Each number is 128 + 24 x the weight over its row's rms, rounded and kept within 0 to 255. Layers, rows and columns count from 0. Numbers have three digits each. The size before them is the row's rms in percent of the matrix's.

# layer 12 MLP gate, 192x96, rms 0.1, rows 77-99, columns 0-95
099:097121130139097111106113157116129159137140077109132169119147094135139139112152102138114118106136098127158126139148137122119103119140132107169154156109136158161146123152095120134088105134131102166105170094119144091117133183080073104087100175150150160107102095121129149155134141148132141124
102:104110109139126147106150147088146168142145133144123138099204164144137128110129148128092157115133156140127095093122147110109143144125131142123121116131115120151130119137123110093142093086175102073115110124136073171132109127108111134160139123119085083081112158105117155129154101126136158097
099:134173127143122165164130106121107185112136115083136131115102147164139123134143149184107113127115114127123122111114117079125158112150098161143155085141156095113123141096172133102126133087134150114121124116117141124084127110120170102117097092156133103084166175111091130138129148123112154114
105:142144133173152146133125142107112156164114113097142130146100118121132145122145138110105130096107139111117112152183131133157098127121194133119096097117088077114150109162138133130124120073159149122123104134146112125158131108172126128135130128101122190135140169062152163142166117127136121125
103:090150138119083118164086128121150126136119060122138133137097120110082139113146125092132125152092125130133122134099147108181123109138107114097115107150163128083107105138087094154140119149112110120088151101085096137114110101144124113139136162104124132181147097134098153123163139126129159153
093:149107111124110186113132179101154128126143110131152118114102096135171136138074119096146179128133115162088133089141130134168118126168149151102074107148152136136163165144112162146153136131127114104140134157140129111131122095162137135150117144137106101153124159152129108145099096101169122100
094:127132133150166107142156154132141096140125139127120157118152146125111149076137137091179092113115124145072137112129136133126130131149113145141118083162142098106153156127136170143116153110117118140075120128107149134133117136062155099090067148123173115166148139142155113140139141118143159165
104:117166128100149100136121137139147097133145119154106128154100137125118138126133152163092125086079134118101113149139091118124115081116119103105115157128069149141139095099127113101103121109150100066113118189107070103111079122136109130146164122123103115150092118099110131120152127110131141130
090:089126133114188129121097142143170189107107131122159137144110142063142120110126128141172110139106102132137130099127095120131136188130136121159142144135100114136105127070097151129088132128076123104112089147137105117112110107112121135101109136134142141138141126136094133096122077117130110169
095:099153115138108161196106094146150124127114141166157086162114152092137094146138139153107158107137110114149121123140118097152125137152120169106098107149117136096142093109104159136109100122147144130144072104082085123129145114104126123133175137122112117124160175144084126127125139122131171136
093:103127161103164145111112124129161127147119142125082110117078091098157156118095141136128129123130196096155126115119082100134111073115147127117122129118133149130116103106164137146131086116117157112148130137134123183131108140157121112175159118118148087157143113163086139172119137151154133122
098:132117118138129121161136101133125150105105123121133127126127143143149100113118136110140104146122111130085141101131106127134181133133154100134158102175139070135135125139122120107151130126185136079104136079098158151099124101095118135137143177104154138128129106067109090111138133133047137140
101:123157124150135114109088161113127137155155155126157173142096147115103081108111133149120160131110103156136149147183126188084124125134118161104151083131104115121132181118134108112085110138090096113151116122099155125159133109127119144166143126163109132089096106107129113120120130130161163111
090:114162120140125127141113126070151136102121147065115180126098088105103110107131127137127128077142100142111116129107128102109128153145104113125118128162154123080128083117153125110132161180113138089109129101142142097120129074107132148167085123092151104165146137107129151141154117110107129124
095:115154119141135091181122136148128063134106098141171100151096124142156121151143126101112122133114159080100110114137184127153157161100135143149145117087121108126126123099122085128156155098133109114142151115135131077129161134180118105120152098161123154144153139125095120159119151121140103107
093:141116121163098135114171119135146095093157173180093130120147121094096120108079120143130135128162148113160108107122165144154120144133125117126078145092144158125118156106150125141098116110120075111165151115160098132096106094133128116134148115147152121141148115155120130119177130141069109149
095:065204100116113127101116118135138120151085170124122091137166080146153110139144141131122062134112115140147115132130138147118152163124138142117145126160112121116116121096141136134114082089143116142097133187117135108147117129146140131136087119133116120122105164175134136107132140104151149086
093:185124131093155106105129128122085109155150144142129117116124135088139140125135099155180097155149116122115118101142133120136106130129084169124061101122096136094078117107173129098100096109129150104115159135114107107134120150149082116148127095102127116109141072139126124161155142149137124116
105:113137142163142141147154123148156150122119138080136150174131103121141132096127125108115153139108142105112150099142094157111090122124112108102114143075138129129133077169090070151162123146123139163108115162123138091114128107145108078144129119106069122149117151151132117096152160168102115140
104:101114123141193120126111148143176125102159094140105179176135155165154111090092106112138098152115140106149136172114098143138135143119127126111141150127145116157142127130144125131149161126171168133106110075107167125107093152129122157110152111130141122168119123115132171124100170158136129142
103:169163110104114103162120138088121124138146115071120130134146127109138165169107113180127150096133122114048164118120127120126157165156102133116136127132106106115115127169128102087133100146098175104128142139147129104159117163116126139117130132162166094117151116157093146128165138122118139143
091:137138134105137155142118118071122093137099154126150097118102139157160099172103186142125152139118159148111113071166104131119113072123127137109126123146121102113116119145127130114154137139127126113143167150148139144184127121108084113167089089163127138131114141138151089108126142081142124103
095:136143159135046127116116129123139099098128126136092137112110120121126123144136080123120122054138148144160090143124096140121106130117108154167137113115150091127149095106163106105158096112135138113137134136126140118108136169138110175137120109157123117177121118165131080137150129146091170153
# layer 12 MLP up, 192x96, rms 0.0996, rows 77-99, columns 0-95
096:135077141119081132146087138115072103121112125128171135110121144138157125093169065107142132104147115109109113146140158144100095111142086143135140112144109135184153147097104098106101138109134161109126125104091123134130126154124126190105148139157140104142103120095106165137126116120109148134
098:079123117179137115124147132130145109100136136127134141165126143126123096133115102132109128116117105096108178142118108129125139151148117120100137100150155115153137100116148116164161097102137099123170132116153193135162171095108158121092086122101127100141091148179180105150143111098118134143
092:085127126115093138098057159119173141111142181096122106127146080119120114149141100103141128150142137118120164152126097125131087118144135102116148162113147167141138125148093143191143112152115125139138111154174129142136145100118153132157119129127069151126119112154134148097121148127169147140
094:113092115133120141144152172102141150164133134147089123094108115104122158147113137142162117130082145117125128146107138150154156097106097174118139096147165113115113125120154137126094140117115168148149085167148176135131146120147164150114083190116112089125138117168121079150136151135130140119
093:127174146148122119114138140156129178081133145110093144126121112148151146092169126110104158107141168133127145115158159153148087104149123138132160129109114088081113145140138095167125143096160110122135116164134127142122137127114124194157107142153129127147098176108124157112149142175128095150
095:118102110115176107097150145116120176135162086137125127117129088171145162130095134139147099115084099163147111128123122084117118142130115137136110137142107127120142150112171091165132107115114080155119126102148094116109100151125103134076116144142138145153132176162126125088161162144124098155
096:135131119166085151134111106156095109145120138156103111108112107132105099095126156160132143127134094173145131136142126116129163117106136129116123119151145143124155154114098139082113150104114105186157130122097127094154105108141139125121049164154098153109112128081121182080121130130147137118
100:127096118174114151127117086119136148089070086094107097142147131106159126139137195126122132150131126113149135115150136099079102152183126122149117118099127089157139126132067149121155116107093138161121092120116107119115100129101126128135157099127128096132107137083131151150135110155131107126
098:102092107146116103085144099102125144121104130125092129147135149125173124152121129112106125112151108131163135100153146122154128115142091118103097142122133115071093155116080121117138136148123125141133171118133177143131150158165141149126144125152114176154116172114161146143129131141055080140
099:111153123134136115162126105111076140144109131177100124134146134134103086151105099128160131077150097087093151151131089119134127131142140141102106157119138141130132138150092131139046102139120159115131111175127147106143146097116163121136155139138187119162145160117104105151148115141120133106
096:147120107127092169165118107142076153121112124117157118111118101064135129121128137104150115139139138133107140141138073143185123096125119123144113111133165093144158088150102163128103119117160160143086102080140153184115084126099128139098149106153166118136140127112141126125123095116131125122
096:160120128140100132109134082147110132119143100125175132101116134116105112126114164140124087129131167114112130151146113094057105165126092124133136129124159111152098126109055129129123102136130108111125063094100150153171121120171148149129135099149127156123154123139152119085139093140134124138
101:146164157112134085117086143119176143210133093141103127110090108113101094107084176126124147170138143134119150150140087091109152125106139087089121121110110105130099145111137128114102099130119153163128133125138101098097125143126088136146114125119137156125131147145152133088125119103122156125
094:172097126147142141098102103145127150136123138124096116123165166149127157173162124118141154122116120085114122120151140138103110071134135143139153132133137191136160118115127089098164140134120124182134093092147151127126129148071159160129159117131147124114086133170104124144150164112099121115
097:170139157137126148132117107116098132115111169140072118119159158124127105106092100138136109094126104124165112127162154148054132140156151101100158143125110157100146152177151139093151154136112082154135119129155135108144126162102144153111143140110168130124112100153139134116121088166121117102
100:106126154125119137112127101147148114138113106138140110151152097110119168126152152101140102105144112105094123180122126134094146119095138121111110083114135116130133106144158115102126111173120135170135154110152122118091164157177113141100154132120093162079116128156120122177164116114069087161
092:156124140117152119143154136101125109087135104135119121154107171057128155114099114126092116165089136105103129134131104086150148124147146148114093141162140161115163156124104097141175153114115133116057104123140145126121120124122084105125153118099156131113135117142073115135113087139128104145
090:112108120094179115136165131145107097118099121164125155150151130107128094094144089112092134156116127106132146128159152112166128123121135162084094135130142138135112139091177121091155125179121135146125157157131093151152163162117109139074154163125141153123151145133101169106158108135149117122
100:143102111145118143111187139084121165133123134086140097114147118159165151119105139126129129122093120100173167140094130105113103187120139132167130086104156121181111127139103155118115142104178094115119168106129147130152124144149122104088154130147134150117120106146189115120143124116129120115
099:142099127143157092120111115120127077152126127125099154140146115160109141153150127143150170145113129114138131089142131075091132148117093190088116160142145119144122119109113091102073150101127101138123127151160163095157145130100148140120093101105167114132103141098121166127093101124151104120
103:085156141090129151114173152135086125121143143147113155106115153127091124137084143118153167107123108087090126106130146116106111123138162158117118141125121172124117161154113125106183078109123107128164171187131125111103133137115127105129171102125099109116148169129132137100147111169125140124
089:144121172181121116084137129116137118131100128125146134115140126151179082120125111130110172163145104159138119141129157128144153119094146143145076083121150108145156126096100104114161095148144112142107128109147108083129124126122128109150081144137095134124110175122163161159094112086147136161
099:156112171139125117141114128165103140127144154162153149160148171127138113152134165134093147126123123136130096165090160108151150129125140110177099153105127151121116156155148113102121119151138130113120127113157107120158092109099122137173157120069161164145130143061121138116075164134127124118
# layer 12 MLP down (transposed), 192x96, rms 0.0924, rows 77-98, columns 0-95
096:151147140157062156128132149140138085086147113140123159167162093161108078151143097151174120120119149110117133090144106151135135109118157156132118110133094128119101099159143136118129100115138140117123139135079082106124113145151147135114108108142135129045114135107134107128135131123170133114
097:108123139122171076119097129125132122114093101127152143157113105115161139129146151124157143164135152109083113154140139132094200147031129101157144135136112099149126137138104109114149119140133081121144129141134156115116154190138153087114126148128145147132116142117146103120123140143132118132
099:119127136153117114108084131168162089110121157103083074164152147093106151157093147128169141140111116116117138146103113191124146137110129153118119137127116177113107151161114118124106158133102136127147106133086131138164123147115109146078153164135084108123143147107139097129137132092094124140
094:105159101153119150120123107098147101110154121153116115167102110138133164118142098135089125116159134130148076126144103126126122130164117123143117135137097172142141129145109134199094093118142077157125115109122103052127147142129110124097128159112136090146108165133182140106105147132135135115
098:129121142116141140110121120125065121099169148167107096148139134136123160130146083161129091116145177144124119141171089128099115120101142115161107096124156137127115114111092165113161144082139125184101085123144133139145139125119146127135151125124159121083144151158090147163098094140151121145
093:119095148168103111087140085153128141128091145143086151097112114179136107093123146140119125132124127147114146113113164160138132139149123128112161115137154103155169131139109119108147106175138101085148109121122107119135086083145138133134133093144095105113101130111170146125071160124133077100
091:108142090109118122080125139122114162130134143126116111148131124154126116152146123089155118116112118119154126107138163130089128154134112156107102109112166061118153159124101143161105085114141144092094140171151122096154080119136151109118175074154141172134157139156132143114145106151113106150
101:141112132145122147114151144139152103113171117114149047102128131154120094113127170097126108130129097220128128114134133114133113174138159141132092143138171152156138134131147159125133120136128123134105131149106152132075147137139137101104107161095103131103155106129114090123123125106088111155
104:106134106101117104150170133125127120139187125103171079117126150166153133102115115107141147128158108092123118155134103167086121155130112126113117113132158085104137143162202130141126121098130110105138121142121107130113106090109112118139144176113133070132137147107157112067121133139141133127
104:115170136117164119111118134133120087155111138077147100090156150099105111133136122136107109143122146127115154148098154131095117122092123102115167143174120146124143095115155112108149115125186078135098149105107151137121103138080098140126157169106148132132128124120154085126140129107182131081
099:139131122148138115129153119121111138125132118182124041097123123177172087118138120133138148157153159126124176163102151105151161141142122142151130141128142103100138095099145106094131137130106143125122115111155143136153099157159132108119097160150107092147143144055104147130109126106119151127
095:129116117135111112152154115149137180116130112124129130150113166138131124101169128100121108157114077106138132096100117148132154126142121101108145115150167074112122150098122102123092135126172131110110131127141122135167108124122116097096104149186114105142121095106165134128137143129040159164
102:144098132133124141115139136140130113124112114104140177126161101139130139120150096092141155168117123118087141121108114103123118140105137123144118113128133160181109157116122129159121080164133116169148140150089113110090126172089146166086147107100136164141129180123104146152079100138110071126
093:118117122111146134120143157165169157143141184166160117140128112136163128119123115112099136128095117159111159117128124167106157126132120179088122112138089113152143126131176112166086140106072131153110170170130127105118135118119145122122163118117095142094169120127131119151155098148131183137
102:125117134119183163131090106110131150126098159117125134094151121112127125167108126170151088134132108140156125142147143135125093098131108135098115147164126147131145104102124150140138188084105143118128109109144140125118108145112120131171114209124148125101129067175125153087110135147149132129
099:105145144124172160133186172126111141138098160097144102159124104129144148164137139134180105158107105125135136119125106143140098105141133159094137132159138124148144118101163151131166167139102164118121108160126120146185122131094151147167133118131130134120133086132134128087097143190138149151
090:129114130119134146142147131126132101159098105124153109149110077163127118163145141161159182103146183136123105139144135127136125167103122128152124116096069109144099123137120182137130161106163138121104140098133140129136089123091137176144115111141123152115110121161159091089088171128105143146
091:146150113147100139100172099124155166083091120171088091119108139148112188118122144094102116154135133094106122081108161134129130123104147154145110138149109130144124127106121115160102113122148092153117089122148132131137140117128158120102144185105118130087138141146154111128144126086072134145
101:122130102118093144082181103102174145161106175129120093088077113156107114153111119135108143112141106142122180098124140138156109140096078125178113126099130143109140127114167141142150105115139153141122139112103133173112100143143128136137145099109129108145102125105126111095080131113096151134
103:121102113107129111137187100165116132116125121128095086147061123180143116138125100134138136105112154103094178141095133113148135151090139126123117125138095169138145138101114093136153117174142101150131167116119121132094140103145134152114138144162092111136124107167061132134106116141153135131
116:162148168136150101156155128147082108128125091135127191099106145149141161126088146110148166092146100107048084112130135145133126113136094149150129084107119121144128126112157128121118106131124127112107133169113110169127103144156119122062136141141143132126147111144084116122133144135121124134
091:078098111130137163122133108115135154119145166144143191155112167116108170127153168154110108110073157104139107158128131116141136123149140135087155148150125146140150128164132117130120114104129134105155134137111140186123143134112150149165145135127179153159150132141063136112157127157132150102